config.toml
hidden_size = 128
vocab_size = 3486
norm_place = "pre"
positions = "rope"
attn_scale = 0.177
init_std_down = 0.0
learning_rate = 0.00232
lr_mult_o = 4.0
max_grad_norm = 1.0
decay_shape = "cos"
final_lr_fraction = 0.02
batch_tokens = 32768
max_seq_len = 1024
max_steps = 10044
dataset = "wikipedia_en"
Each number is 128 + 24 x the weight over the matrix's rms, rounded and kept within 0 to 255. Layers, rows and columns count from 0. Numbers have three digits each.

# up: layer 17 MLP up, 512x128, rms 0.191, rows 435-487, columns 0-127
# down: layer 17 MLP down (transposed), 512x128, rms 0.217, rows 435-486, columns 0-127
up435:110146133105141127123149127145100093135111133102124099091132102117136136131091158112145143109123130112127160148137113138130088071088147109123129153110138156109098152172125108150112122139149103155105154163115102118141116148160115094152145113153149129114108129179118152101123173136111142118151120153125144130132132134115152078128106139103158110126140133121164154144103123129130188104148
down435:136122086114137152139102144140148153116129128138119115155160127072128129141119078109128154142132108139139099127123116148108170160132106145144115094170122116160156124097119088130138129142115153062110098115150094089158116113130145130098127146119100145116147150109132128143129111182152115128116119156128128136141131160121111142130139141139102140144133116121128116098128099152157112172103
up436:087138071113118100147118125179067128140087157151162149148107153162132150120145135147148128070146116098117170126101119142130108147155165108127117118154113126070134117122118141123153158138107121133104148137135078133158124100130128148115131166126137134151173096104116141162143168134090130136137105193116142147127125110119166099086126148167093137114163121153115157150088134099118110102116
down436:146136158090140128110167143120126154156121124156137168134117154176111146138115153094133125163123139116098121110141098122109090150148129086139099118153171114123103114101139101083084127138121127140113111127146130101128157125122162154113111108106100141122151119143165132155077158130116123110095120136167161128135109169164113099106091097100094166155134162123124125106121156134094172143114
up437:114134193157111124173133104167106134138124122167122104115120093171147138108120112153169098077071095174135127101137099140132110122117131150126111100155093097112166100125128128176125135122115062121091111134156116150125119178128151121151155144103116138133114153108162177147142160118123147150146137089129060103114137154120145108157150110118101109118123113160110148119134088129108126152162
down437:108133162130126107124124128161138090124127156109129125091113150162126112152127154127138165107101148121155144119139113103178096145096133137076137093124146170120106113120121128131151139106144107118119129159163089138094073153127130114120144135143128135152083160123183151118140142122122143115151155097177151075132103123113154150104119151132092113132131110141103164096114092120087138115191
up438:123120116109130104142149111094115133147162139101189127116155121078104166135146111104147116121156121132103144126153143124127127157104174119125157147127145117161134147134096119150101134145135147090129118144138126128085136099144082151128133143119103124169166100115138128142123167132096106149142124159086128115097177187118135137166121110141137128157108094133135131115137108105132153114117
down438:125132159112104148096143143125139104106102126158145123139141143053171122157146154053138118134121149121123126137146138118133121104111119132119105106122136120113111104111150108133123171115123137131109148124146156110144139158104140112167129125133112127128094126126135159085142144096140148130108105123128132142134117114122115146117155117123148141167149138115116132129160149143089105152127
up439:099125123126124147125118122173162129098102158135129120074103122082135122147185120145201134173113145124107151124104091131136109125117124136102087155153134140134097155102096126113120122104115149190140135082160134137168134117155121129089129177094128119114137114141105147133155124128134127141148107151100121081124138138115122110179126105131130096129113115162104131132124157158142098107150
down439:154127113137133150137170076172136123117120133139136097142089100108125165105140140123121116110114135147113141118151131102092114134106150160133182128100142119180092107152129142139125137120088115103158123149138186105102150103157112110073158080144120110121118114113154089119169139149092137141115121109096138099132093163103179134123124153150150135048105127133133137125147161176122180115119
up440:100168125108141064144112156115120124174129128084165072137082119166166145192151141122124101132158110117114121094138141127116121141125160107156130137096127126121139093131134171148115115108168136127167139128133124117128168142073138167108114127137105138093108141121102180100115129091185112123156157136122154175088101169165105098139102152155150186060107116094092107127152128118122122151149
down440:161110141135090154163150114118173117106075127085091096135130115088125145106115147182113172129139147111138141123135180095170087146139128185149209127145146139156097103149093125091131109113155148137134150135114156133107092090140129110133144133139119121141152111174156134162162123119171108082152097142108087118113119133140068170107121127124129131118105108141146163144108108007124128132089
up441:100144113095167121140161150096147137162108157129132140139120111166109178166147111140109109124142140155133137126140140142122127125117122138147102102103146127141095118106072151103149118142171096134140157131135084114106146103127118100078142114151131145133144111110096127127112113117109117138104105159107090126161108132111135187131154116137163123156160111110079121151092156110139143153203
down441:116155118120123115135104147132138141105133126155110122107157126130155141128096131095149134143167132137143131131135121111124163102150182134126134098167090123139136121147147135142091111114193206125147143119084106114113156079159113107122149135114125134159107129127118154126150103111135113155122127100118108134100161141115135088149117158113109106137146121134095123090096149123126092133122
up442:113116122159145140163117136133138091118174159095114131116125146146119164141112143127112120137107122125146147144139155163132115125096103088115110078106126127109137114154135115152103120118093082131152159165135153092074122107155104137129107157132146123130124133102106145151124142127102148161077162084166148120162107142139117144141119113170137114125122158129146112157085080155108126131105
down442:161128108122146131135124164081103134101144138172094168151151088101103129102112116108104133166119137154127079128094107098131145129095108155160126165137115132130142101122120133164128147135185130128112084122102070130146128116117156111132129148118128123147137115130177104126122120080134158139131123119144153145113108147148156116131122127095117135137126122141102114102147131160143158144165
up443:120087096151124122124113157143078153093128126127130100122157115135164103153172123134154142068104128096088150129162162153114130137164098160127127105100120146151151118134144099076170103130139126094139097112144096091068139121138089105115130085127138129153110120148113173166123122144118160124131148120148128116122122124085140136119149096140133122152103174130170106138166116164152134147178
down443:121132146178137115130116108160133117113150085092130109107107105119119124115144107092123138130153160143142111105135117116131199107138087118127168120169137169103137126097116134089162121142109163137153132128133126108149123108103157115092139135095122124144095160101165143118120130168152162129099111127131170154182151150131078120073134093153141102103128123156135141147103106109099133158148
up444:129111134104127112135127118130149155102100130124118151124125093114132144128112132123147152095133163132099137119115088091148117150125120124211143088110130148108121109139095157142129185144116135114126133144071153112146126132114105113119157140157119120115151125112095172139168078134140146169201143090147066108138121151131139166139114122138111142137104084129153153119123117115118104139138
down444:136105120103164115119098137106130145110147129146117123155145138075116119118147133117117140129118150132097127098106139133100141115134083111129129122123102152137156187138095091169116138129112126111122118111149141094119121123140114145152163166101132138102165144133179125127084141127144134125151150121172150129128118147155108097133121170133118153139116145134119127112127123067132136113121
up445:135109100128140118139123117130168109133114133156152116122101120107087149121167118087159149155146140118094111082091116120107130148120120071107152123093149086118168108129122121143118130097118136097100146105155132085108134192153142149148105128155091146150101134142155132141127171164113134132149140087149139102123172118145124146156150153136132130126173149106104106130114101112166105128117
down445:147147162107117133116153139106118114119173100129127134123133154141105090118088128080131125117151118152138078156132101150147123111100137184140099145167126145099099150108164105105148113128165115168139150143106165102134148082113151113138113142100120137144116130116089123156156088228143084141120119190112117154129108076123130147126126108127167132137094110125142129124109115114128148127136
up446:136115152130144125180113107136109161141121148131112111112109096118126166127165139083102136147193138097096177111122130115109142169132136077148143123123126151107101133120156120100119127131078134090103141107116118121143114120136123103139156156140129091108141098149122123170156123133134146186092120110130114095136156126151144115136128140128152106111136124145134106171132104126114159117125
down446:127117124140122161086160136120115157086125146132100132109158135121134094140134132109128133114125148132135145149110134089157153104116137148149139136177067099152136129120114152133162115120146126145127109159132116122127145096071115167124122128177139165139146113128119133143113089162143092118129096144131143128128106147111126153122167136130123102095142104091116137133135118033159108125172
up447:086137119136126107135164109091118104124137105111125134162146075155121100154111103103140130137108093156135128146128109069154106119185150130114139168123134133143114125097116136133172172146124133146097114147099135138154127140101164112170102134135112133152127134173102189122120142133087127118118149124115117126124131148158151097117085107100146144108110121104137146166115114124171151100148
down447:146111115128165160141096142107134169121156103164093120108172096108137086129098142127094156115127102168125128138134117100097138119117172110138150159097143115128155095148123118167103130142125082185153098107149129121117158116139132102139154114138133093151119124122148065156135115115142139133121132129109169150151139149091137165115084119148099146078112126151152113128135138083131105129130
up448:104118167092170143095098123120110123092140171137135091170114157135121151111136103131109128170101138142101111155134123141111127154116091207125170130080150134129120120120126140158155123144102152153114125121118117122164134102133158079115140139124166110142150142123118165191131116118094117142137120078080165158137132107139093122135107113157114139108143120122105104149095164144129117124111
down448:107135105115170084132202143161143124114066098146119142128125151143157131109132114168128126101106125118200163138116135138130149109109138095099125115144108099180159154106141137156166150141084097117110138117114139140148128115132097114115156114127112095107120126110115138058133104235134186099144130172120134116118134153109116101130149128142115118106115134168158122137083088141109107132114
up449:132127093105129125162122101143104078097120183156117098132136122138103097139128100132137144141137120139117120103123138128101115102131158136127103121121112098138086123187119110141134171146147105172122143133136134155121157107124140104158158169148097132138100126161092079144116101125140088150143123157129143117107143147151134128139112117120037109157093169142138151162115067144125107167137
down449:117143111141100070146116117127144139132111139112135155104143163080105133098152105154117136144128097154132107129072119132121142158138129130103150143126138152139116121091130119163099110179145097171108137148125121083123149096120113114086125146113122098115160117124138128156148130149098130146117127158119149154113111183155153082148120062151141151111121148173123151181093113134076188107123
up450:160126147135149141116067177108134145113103142137099141126128152135146110129113127147118075160133104125186137113140183118093131130168112109146114173115159085159106125164153138157126139135122131109130115086138110131104112099110132139143129104178116093164161138152136114154145080120115120115096132134133116106099139138109159129105115125164116129149124121135154119096112114137138082146140
down450:067155173142143110171150146136159125151159122143102146107128146148107100123125107133126116160140119140087094095135112108174102154122174124125152098120123112157124120122146106102129136136100164127114137121129128099122150113104154147104143135161109118143163144134153137112150142129126102069120162122089124117115122161140124111105116082116135164113147099080140138118156150149112115110115
up451:164107158096096112146133105146112135149112118093117116164139131096108122140185141087144125124136138134101128141097123146154121159136144102155105171099125125155190148126116156127109087140116136171105143105129153084138135075141153082134179111127134156100127151143085131130161158114113153099119092148101169099099122150150124139167110112132131148108163108167117118118132129152128149153128
down451:090141142122146161113148158162115136136134157114109155139119146068106128104123123071144172068123135116111131141146144112101136139116126141129125114141152120118106091104108145129102110125176136144112114122128168052120137154127107142143066104120131113132125132111169145154134120166132089136084152115164110166141138154137129121130172142121148118138111133118096133129130146170126121121139
up452:120123164119103167138117131121121081106130131160124130131103143170109157128119135129133123113137140121147113104118139115173095161093144112151126126157116146073149173112116136108142105109130200154136111125130093120155131076139124125102116103084109129164088114118132130112103139096139120142140149115195181092143060153124137127084128140132139187141126113118110121160171107107117147150135
down452:104112123133155075147161130107158110126103144093115076152169135119104158150122125098163120142073105163081133172126118160147136129138143112145101103107174114081117158144144129166118080121143109160098107167105140128134116115133137145117135134114153163123140104122069131137149131111152110135144090138148149141145119093116126142118151109130109115196127150157132188162038109128133119143098
up453:118164151139128111130117123129136145109136126157146136129099106134117134085082164098155057147131173111142117112100130117149134152133139147138145157098094108075124135110120132086159154109102141126088160163149148156116128120139122122124157117137119087151124113135115117128161143082133143120148109100112110111090145066110139119139144129124208155133136116157083143113153112130121134126137
down453:130075117132143133152134182127161090113122124157091154095180138129101146152123068125123162131131128132128136108140110116100131105104126100121144137160108092105185088115148137134106111134141086137114117133119115127090142127100108139136109107133125164110123132110171137152117149179182128162108087171140128149125130145127131161163107140121095149128131141141155111113106141098106131151096
up454:108118103143159121148188146149139107126136116127163167139138108139140126153149108109148126150084101131111121158133112138125133130128105117133126137145121126105123185146062132124129109095120143121160158144128094136157113133091131133083125165112093131180097095128124173134092117121150152092100128175119093116142145118142145123181089148150154125069156116115104112128139129136067198122163
down454:132115111134110135156103116148108140156138148081120088119103128114154090106130121154127148129106139103118151151162152110086125130107149124119128130091148080150140116145179145115155191134095124107119070136140116144088098126083100120190122097123130170143129104089138152136170132144154123160110149143120121135161126126173106138118133169112137149067120113108160139134156141103144089149123
up455:122149142117164148156124124124178154114164132139164127093111125127126124144106148167100130114157155129129133164126104075086118147139091101128119140082103128129123135116144131171164120113106162104122185151124104062163157110127130166148095118144127134109107150107107136083094147139130099154139128147092152151119121132137155158084124119159098134123093077132119159161111096128144146109125
down455:132165134125142121123141207144069108097101109128122184130110109186145125090122119149123127109135101137149114139116154162170123103120146126094103143096115091095142146145141134120128122164145092141128118148115139166143075127131111103096158146120180126154187141109160160101126093110108127139132101096188115112144151123113084131114160071061173100157112111130138098144105140230136107118122
up456:118126128072104119125167138160163091144058098125140073148106082153105122173152137114132118156174135114144143153122105127118165085133151139106104099121154088131094131152148144123109090117139120131126117143148152132139120157133087120110138136116138114105078115157137118129111157124101122118083098144107125145144116162170145134142137100163172137157138081137189124130164140106117084126136
down456:126165144144117158149144094124101109087142134096188144118128138104168116131095133140133123115131114152153104148173144109119104142119094093158110176124122149123144135140116122162142171089123093169148146140186148113136161117135134154120156106148093159152150113103126104138136120091126137115134158110154123105123198101116095136084122108105114070093098125106071128113107151159127147103134
up457:119144064113133168096161127172140169134139196132117094121124112147101142140117140130159153150097105132107106111121098145092169116168154126152098116100121128144118152089123178086130102120119141089111167084140101121137110136153160138171136126079113148108123120103101127164080135137110140140157124136151105127125076152138127155103121119133114166113140151107105123144156087119154147105124
down457:175168181101169112099160083084171120135117116145149148144154099104137073127180171147114135136171081130140078112130161111130094113109154151076087082100131133114097133124098115103150167108110154101093091136107132128105142159142127133140124104155156092125139148162143140110122122126129157117107132155098158076148179141096080121150168107133133120110106130151137130125121143134163163148112
up458:095124150119117144123124124180138112167138167113094106123124159108155144126141153136170092153099099114133114092124136141155104123176148128101125148142147124119146119101124136123153141111122124162139119173142122091088101127101123109107190127136176160127122121105099126109164131118133135118091153114154168109116093110124185120095134161157120110133133113092078133104125116137131102115120
down458:138143152114153134111103133117143098143150110142139105102104096027123109114124137097145120120164122147136181127107144126136153125139094125120156125112140139118104122097115115114139114139134122128101126113176156145148141136130156126079154138154117119144131124120152140113140156136095111097167137128159115120109157126117130153132159124132118121143105141126156117124154149137099115092115
up459:122131184101135157105107161092155132165150109138148136095121136144148118107124133169121131136127142125159096161131107142108151123124166107181098139131163122129166069109080175108119097083127131120137121131144131164136131092141117105104136155127164148136141153087151126093183116105160089109146134138110132076129130110124149124118115113160124136063120122134128104109104153143117172149121
down459:137098112140131134128107136114164095139090119104135120147138148149124118153124140172145141125121080143150130102161141134106169129121142149095110106122108082137169169140140095127144110104150128133131107144183125135095087146154134136130091150133160114109119164146162129098121125139153084127150182104098124124074141104104101139138097108127146127023130147124113093160120112167115204120165
up460:106139093078151120130117143140116150085143142132120139118089134177138157132118179146082145151148144138135106131090181138115131129140149132123155152114161120140115117105137090113115144161110145117093118152124103122148131164136154143118164117116164120116128119125103084157152131114154118112145078128159099118129151057097106145113128081103115138105188143153140119152077129150093120153173
down460:098115121147148106114125116131174129147129091086142111094153141103112153133130126106118149164169132120116171156120158125125145147153109080132103156115186106101098086113125082170106138144142137165112121134131078118139161117135126116095107074123159101103120121135147112110130101147118145106129134135162113127128114148134090186136121126161145138171144151076113157114127135093166148150140
up461:114098153162121108132134131133129117092118103148145110134120146136148148134164108092163142111126145109151095149143158122144137071129139156129136123145161104075139129145106112151137136176146126116121123173120115135113095134130165111137095104132129151131106141116155180167112085105160121141125122132109109127113120105166076150122138113084165063080113120125117138155152135130143160174132
down461:147141065144157113122116144141121131112114146127121129130123121091144138151105098106127130143123138141142148130143158139143125165110118132097131161154120128149149080119132145137143135100149126129122126102107126144127142125147105155132108143139125082147139135148160080105117142080153118154146113147104127075127156175116157108144109134136104157119121115115186148123122123082141080093116
up462:102081178110154120129123143105134133104121112178139107111153142132143145118142127162127161060115133142146118097113132148103121154180124121124122126160133147093148122158103144147172142142132080144154114140114106081101152125150130147101104173127105118125112129088148144149115108110160116124135162142142142105059123106130095131079061140164101122123136157100137119119130117124161171099105
down462:115129133170130087168114131143101157129133127110118155119124126102116086155147119159145117122129119141102137107127092153133155146085152146147117146106140130125153115086123092138145087125107152118114102087124141125129113164123121089153143162094188133160170135155121120120133136151131146126084124146198135116139175081102137148195159126090123125095106077140128131118132083106162117114107
up463:118131185112116116119124139112139146129134099113165122113146162191114170119158157179175146115121099120146100116122097150123108129101104122126117123168109129138135118133123131156112096147135144107129142193107124126120105162153133129182165113185170155111098118145129112142118153112083095142145131140144132125118088123103106119160081112125127137087114065090108156139142149098114122118110
down463:107131142119135142166088146114073101082134152139113100128122141093114075143091116134127149143127145113126123117126132146138146123147107160130136125160115108109126146137156092060105132127130119142132110116127148186117110137086130145080120122111127178133130103168141131111119118115120122184129096177128138168117159136156131136100146145149111159116123140152125131126168130084123121138154
up464:089125114115153122150141120131147159128097108145141092053097130044144116135126162143133120152132130105131152124096123108126129140108125133143129186140087100132128078146147120136160142113165159122157115135141103108127128180137165153109132073122160093132145156130162109134132128077167140120105145105143115143101149111163142144157105159125108170152142116097083122170102153186109099130106
down464:139119131138132129140145122138121107132111163109118144120092138156092086153158115151115169132139122091153131147149135112100126118098142128148141144156143151169147171095121142106116105099212095121080159102119138136074101191136129120131145143146095129150108084157082141130092136080128099113099127136138076147123124134173129123162148081184103096172171144111103137105145135122150146131037
up465:133149139133123138131119104125111147144100172131122123112142163149126145131156135143135102102129133101107159144110090134168103117115212123158080112112135092138152114116143141177156118128190128151144097143146085114122136112139159130171138172108131180156110104130115140105159145122132108111140111131087108132110149078108116141132132136113113076141088116141118112176121112100141129132107
down465:083111169108115139110130160125119103087149095150141112113124115084114142122154173141117143084110145096140100170164132121093124092133117165093164129132106095118126126128086126133146136127121132133157113129121098099138152144116071108117148136123133113122110148120157074138111138130107164149130187121087138138128100145196161117117101146125156185139136110143133145140183117163144132084134
up466:151134119083126109153125137099083126090120135106098136136137158124145108116137102142145173135107112149117165144123161161135106128129083161126116113158129128172148168150137168108165139145111130118111101137092073115130108132160096132154105150135129124145081144079100112124114117154134115135152105090118131117151109142126162112142177146146142145141064122129073133125121139150123097128087
down466:116187116147117127074126115134144122072186088149136125146143129145106152130112129132149134130156138063135144145107156105119101137136121091145124138083147109102124089098101129133100139098135127119137085122148121129140155136118142124113114122127154137154138177159157146139164156163106145143129149160098176140148122141135145113081127078090133113103123157137136108143121116110130110114117
up467:079105127143140140114135127149152159090102164163098135129126125136148087139085170140145158129160150130136145137176147089102148124115123104081108111146134110135048102136110116110099153125119158143164118084140108135124119152087141154147149127127134088171117119119141083098127152143122110134115169138120136108130095144145122092159115129112095176126117114106178164167100164127124109115106
down467:152136109166100123142098153118107112091155107132147149133100125114082122161143113109114139070087139109111124130097143168122150104062141168128139142119126122115127111149124107179159099145118156155102101178111134157174133131135087148130161129113161095134131117145125121141089113140160119159122111194144126152101124145151127107102135137136158112128131088162120112108108117150117126131122
up468:137151129117128164131125113126141145103122078134161130164154130115134138126151134151141113129124146108119118125165108153153127141116106147137111149163107121135095100149150142119099139117106108142106053076103103151120137115113138149108152147054140152169103119109103143136149118134128134140131134119122115097073130147123117163141161108165155135156144105101167150147137166099099118153089
down468:140145152132158138114158169125125109135109132147145143145154090168170130084090103170130112123138138141113111127128126127137144152159103099155135106100112177137166127117080128129130087119096120109145151184113180086098109158113093138074133132127157127088131122197167106082119137166115124099118117128137154142159142093116154095106110129146116152129122120149102082125128063131153117122144
up469:150137128115145110135139153127083119167127118112139112097112147135123118155094130149120145113146193120117111099185092150118131119126155100119131143142135136113106090126119146159152154170106114109099151096093143106106150138155133123116126172123154153108074131118075127139134163107160118101184160107137109118136168095078143161100090139100126114138125132132125126119139147144093111119158
down469:144136168125144130122130141141086151129138174103089132110135093173186134096153167133155146131119113128135123146114161127139124149150124076147084115112130126152136088118129129127082099117138106127131137152113120131096117135123165094097134150126088116142156134118148090143127112164158152094111129162133126131115094123130103147134119128136121120140095094181103175069137141102122169129136
up470:090113116124136126119141171115112135128161134098170090180054075111126129097142137120183115131110122096122155147146173122168134108124154112112171109122141113105164144159122135141156101114094159142137141166139141086104121110152111118075104120114145146125117090098140126154143127119128110120143180178135114119089155162141170142118126109099134142084131122096132153142144152131108141171124
down470:121130129158137096115136137103104126163118114166136130088177146032145120143146126098135116143141130119122134111140116146147118102133159131136104137144099121139071152129125117141122130169218155144129128125150104143138115139121140147080164150133170110111102167150128166119138140112126113097141146108097124120139121172107065119117161117147120100084107130159127109143098123116097112105164
up471:119147150140135127147099146168142130097120107134160168157137085110101103183129138119137145163130142109116126156170130096130108128118154127134102118156161147135092115134127136089095126107126182143102132090118115135176117142121105176079126133129146108094066141125155122087075143110131153103141127117119145129157154112130129128128163103145119155117124138111127117117151124133169119100176
down471:157084144106135119112130123117135108123115174140153158082136152073124168116122120125125095123133118130112129131106122100143135110153099133119114132142092139156158107113172140158152129147138080162119120130147132171130144128122123117125169112112132132126122100101129154141121097194109136084116143152081156167110107128143131135120141141146134110137163091153147106117061131134101126131139
up472:135153113163092056110092134105091150080091115137123146137144154124135129124137159110155126170144129141104096085129121115085101136116115148116150159128118098072138152128112169156137114112146165115155154151146112175125189121107132137125145127106148126143153101091134135130113132057155138131161165136150122118133124147122114153161142157121125139132142121102080093127090140146131146121112
down472:128097103109142104140141111126152132151145132151191141129154137139124136154136170086108131150141126115157151127143113132124087146119146081132171111159135129166104116144123142111149109136200141109168151105160126109103116097116149076162160118142091132102135134135122138163166120051099118151136092132115143126118100091110088111112145131121095102134157104140156175087092119078138146113126
up473:100122138127099134115108122136130122140101125124158145149133127109104145146122106116123107136184154126127148114109171131117078092130166144167135114123147139096103103122093199171139096101102129145085129140133120126154133152144159089109122179144139108144157084135122122136125165095130144121140142160147090163130149090115158127118167108128160189155095089097139131101125142099144127150143
down473:166110113157110129112128134120130082107157127109098154142146132140162087120149156171151166118128113131122131120127077153160120125117159087131135083103146108112145125118135080141112154130112134140150119133163147110135136111111116146133172117068183123118126107171098175155134140148130118124120153102114166101128091116122099106109159131197112151130104179127135065106081143133128132116121
up474:142087153118149147101147079140132129086142123153129139128104110118121115128116168139141127154089136126093114126137117152147150116072101123105118138103136123139126130113144128110129128148088154146110155116140130165101179176098128075156127146095132128123142189088132138062098139145157178112148155109125139097133121120118136129131118066145142128138115143094104122109095156200145146112144
down474:113124143147086094170124109129105147162122146099135118106110095080092160156110105153163117181107158112147131175134097130159097143141119174126128124124111156114179158129153164143152132104073105154136105165126121098109125077126150100119153132095152181160112105129144082098129116125128177117109132128137106140152120144106109106132161177095086154080156148115127149152100132103120167131080
up475:140088131119136142149155135112128124120113145111156118094137155146114131134140104154109120124113168149115092142188134134135145155119101132117124082097146141126143136129147103137125147153135096111136093142155072135167113147132132130147127119162148131143093112126125129166120132141102107149140104096144106154125187096127086114124093114131160114069141141149150150139136068128124144144145
down475:120089149138142137142119145128095135146141128144143133103126112128146112118104158111149143168133075094132134129150090151119094119153152116188143120136139140131144139143090192107142107133113143109131137094145133108077154096132148138099142115118066098105175135139135109153125098056137138128145097137116113130157105127108138127155145123138164142146101144110111110107115162107149120156139
up476:099158138122130128144159127104111118115129097148130158108089143112129120193120122142122167114153160098120143175119124140156148139158108113138133140141120145103133116126117140099136112096115148143125093165101072121130129107117098122104145115122140122137145123092145103116165137164113142158184151108096108143096204111119176107132147137120116132157135094133189169083108096129116114120097
down476:105107116137128113115142164107114121124108152095112122172154112084120151138109118083101110135144135130134114112131148128119100130148147126126139151104116105163141132148149159105151152104137181128136157079096133147130163173137081112133146114191106099130094126110116191161112098144114115135124119123139138168106097131105104121088118122110163121164108129132116151184129153118159108119136
up477:139138128112130124126132105127130125110114137135147126089129144123125103127111149132114139080111111111133097134106149129132127138115165159123157137134145168153126145111107095119119187114102116102115143103106127141117124088142078086132171120124136135196112105114150156174130163150133140155110084123132150097127097141127131119134108110160152145142148073094123140118159105136141143163172
down477:111130108150112140117142155138134125138148138104075130145124156125138085158164155145119102134137148143096129114130087121147131142100103118134136121156134119132129120108133132142157127140102091131144118134158157095109150140166158134146124129162095111151142136082142130132121140056122089100145121120106120119186134140140065115126182140117115129168153102111139124150101126084113134124147
up478:149084130155113063124130138089200146078140103087132121121101121156122144126118137133133140125131142080154095105163142130116165126168112178122136143130154129135108118122147157144143090148129098153131132130127117148103180165125120119132158123122098182149116066120151161101115130086138140145101109109102100153133104112145141113126113130156107129132092122126180156145086125119148134121149
down478:122126117109160152155104106137138132167138158093063143143123181156130135117149164130084122120106111107148121109188121096117152108104158107146123142082124125121083128191133149119129072110134152171118124165136087128157132110098124155115106148146130125156088100128128107137092126088109102128148149150140133096114133156130134137126096134138111120179142091130126173164104125130124122132135
up479:119159151146119099136089108175136143097138134138141146123082147192130163148124150110134110114172094136105104152121121087125138130099148141160129120124103091126149106118136116109078107164079158155128119188139144154131121147166087124097108103123134115085161120125107120091115112111173200146134104151132105130114149122137107137115098127123134093134163105113160115108122091102104147145151
down479:109144176112166097151112107097165132097122132154157157128142119109108114107163115158124159156122132163106132107123104131143076109130139135111118139105126156099116122070126099138181089144167123116168149135145140128138134146129130115131082139103134123184160120138132089126136150113127084090129111176100108096116155148115132134097130144088114123129131116127174092146148145157083105139162
up480:099101131113130105097115173109112099085090132115087123110140109140085110133104177158124111133140118153093141125157183138122123157127129155147138153144144114120137093115094126130128163116116114062095101095150129164166160160162084138127106120183199176114109146158153129155131148125123115098161120130084162073106144131130125136094149130150101117100145134091142155174108138120139148130161
down480:120100155158135081116107148137134150100127141123128118099103134160110123104128111050113129155099139116087149114114103181157125133095105120098142109148099132138107141114138126139141134079222114123139107114102122093110120116116168125154141177077098130177136123109169110167149112169154102138135117146096115142150134105134120165140109098104169152130142157134108162122152119207115120151121
up481:133116103118145128078140130167127117096082116080127125101128126183112121163126158129076110122149152089132116096137135116140081121160123170125102154140141162127106126128078134150134143133155136124107131093156159140142097138148132143126163144127094129118161103139173147104124158117106130074106142130154186130060141119153130106155100124093128136127134147127093123130137104168145114134117
down481:103158185166133105074140119134171158128136092148120121074157128144110109130137160084119100094115164127138136125109180118143079098161145090122148169145140194146145112114105124105167135104179125091104139112122110143119132123140115153185153135111090103134145097101140144083170100115116128114120162125129152124145131136180115115117104100143125110149152139129070143153165088056123155121099
up482:144141124120121132121196129093153118158164140114098114150131159106127148129121111072145131170121109136126133156126113135099093142102090132096133142161123151173138148185082104140130115145143117126137108130106102117136129096135140161150098123146135101141136165129124129104122125064106114121117055115141149103134138163137122136142130151168151113113132129109128124105167112109147130148126
down482:136150124119122101155101157131143102118106131154135138098110154119086091141124116091151128141142109158125140131118122128120128139147122154135130112071152124153131120154156117151143110136142099165134137119104096140131181118121102124165124142097135122094142136083173121112153175129125111095165140152091168171141138133109082100138101083117089137137138134129117157150111179086141136100119
up483:176129113124138108169124145207104119111113161140148079128160120146065115165159125125099102074120130148126116117137102127154111152132132106070115127096101132122139120153117147091129165125125145113105117159155113104154106123103120130092107088159170107112117111130180166132116132116103134112112101177110194086156121092113128113152117145140120109157114112159134161144136132134112119131165
down483:117115170126088124158089145077154108150117105128122123127130137130157162071090138136181168149130140090121166147112143147155109122153162139140133111082063115128171094137132123109138125153076123140147139107112098164134069103128132149156173109105124140142116102126140103142121167128132117136115108090119129110133145134146122134097095104081176135209151128138128119114145129116158105149131
up484:146097125126087109170136161139107104098173139173136091075098097172134135084107144139127122131101142136147097127143173137134106137140124133197102127171131116107167141110094172134083129100126137137128112112115128131103144115107103160152124136135108117149152171174144129131148149110083137094164120100111128151131111113169139116080100099119121161096125110098121099126127118139107144127142
down484:150158117122154122085127095136123114122146135153127149142137151120158114146145123134131153120135141119145119145108149109143138148140128146134085135159111096137083110120126158116094130124137141119151145135081093115091085134169163119144142149155156130091113071161158103137120148126104156099143104093134115096139138127144103172119124152196119105121127096099112130117154087074140135150130
up485:147134137165108147132124101167109159142107117108123148150094116129119110126153104106139121102186107123126119092132125097167146127125118115130139143157129091152108144071107122116085139150119143158147136114120082138141143140100131157133134145108135195126067132119087142158148100086160133130105194138095133080124125143178137136123140144170145129112093149136145135132152087117152105129119
down485:132103145114139097164114146137133147166154114170130155157109125118138154159186097147117180133117146125148116162114104118122129150081162103068098095166172122127205156122103127129125108149119104170077131117099129141090131108162117103100135115146118147147112125106136115137173113150137162091111123159139099094151096080118126078146124117128082135139112138134155151082110136075094157162113
up486:123111112149117108113140140115134113123120135152077134144098110183159122142112141120125110109136157139137136148154181111137136105123153130145136108107142090161127149137150099126130134138133113129157147107111095103132191178127147113141103094124136136126099130111079102119115128137153156101072093176096131144120107141153137152120146091081117095163110126118146138139122058099139156174094
down486:152121130143149120077121135173149167097139145139131101105174112075129101118149119094131099138115120100160111126103134132132087151113110120150130097115119149119098118087127106123102128110192155130148135105134133166107085140160131102112135120126151126110123148142145178120144113106138141056152135108109135134085110169147187147114133111125145143164096097143148130131171158119111171127147
up487:129075111151132128110127166097175146103099095129117105119121160131149113155099164135116109121133148103115135109119164126093084149144158107127140113063118151104113130136125122143127123110132107096100169131105153153140121154157163104150131122138111141159113133136126143128143134135147131149153066161128143099132127152114151091096127149161137110153090087112099126114126119122133094167097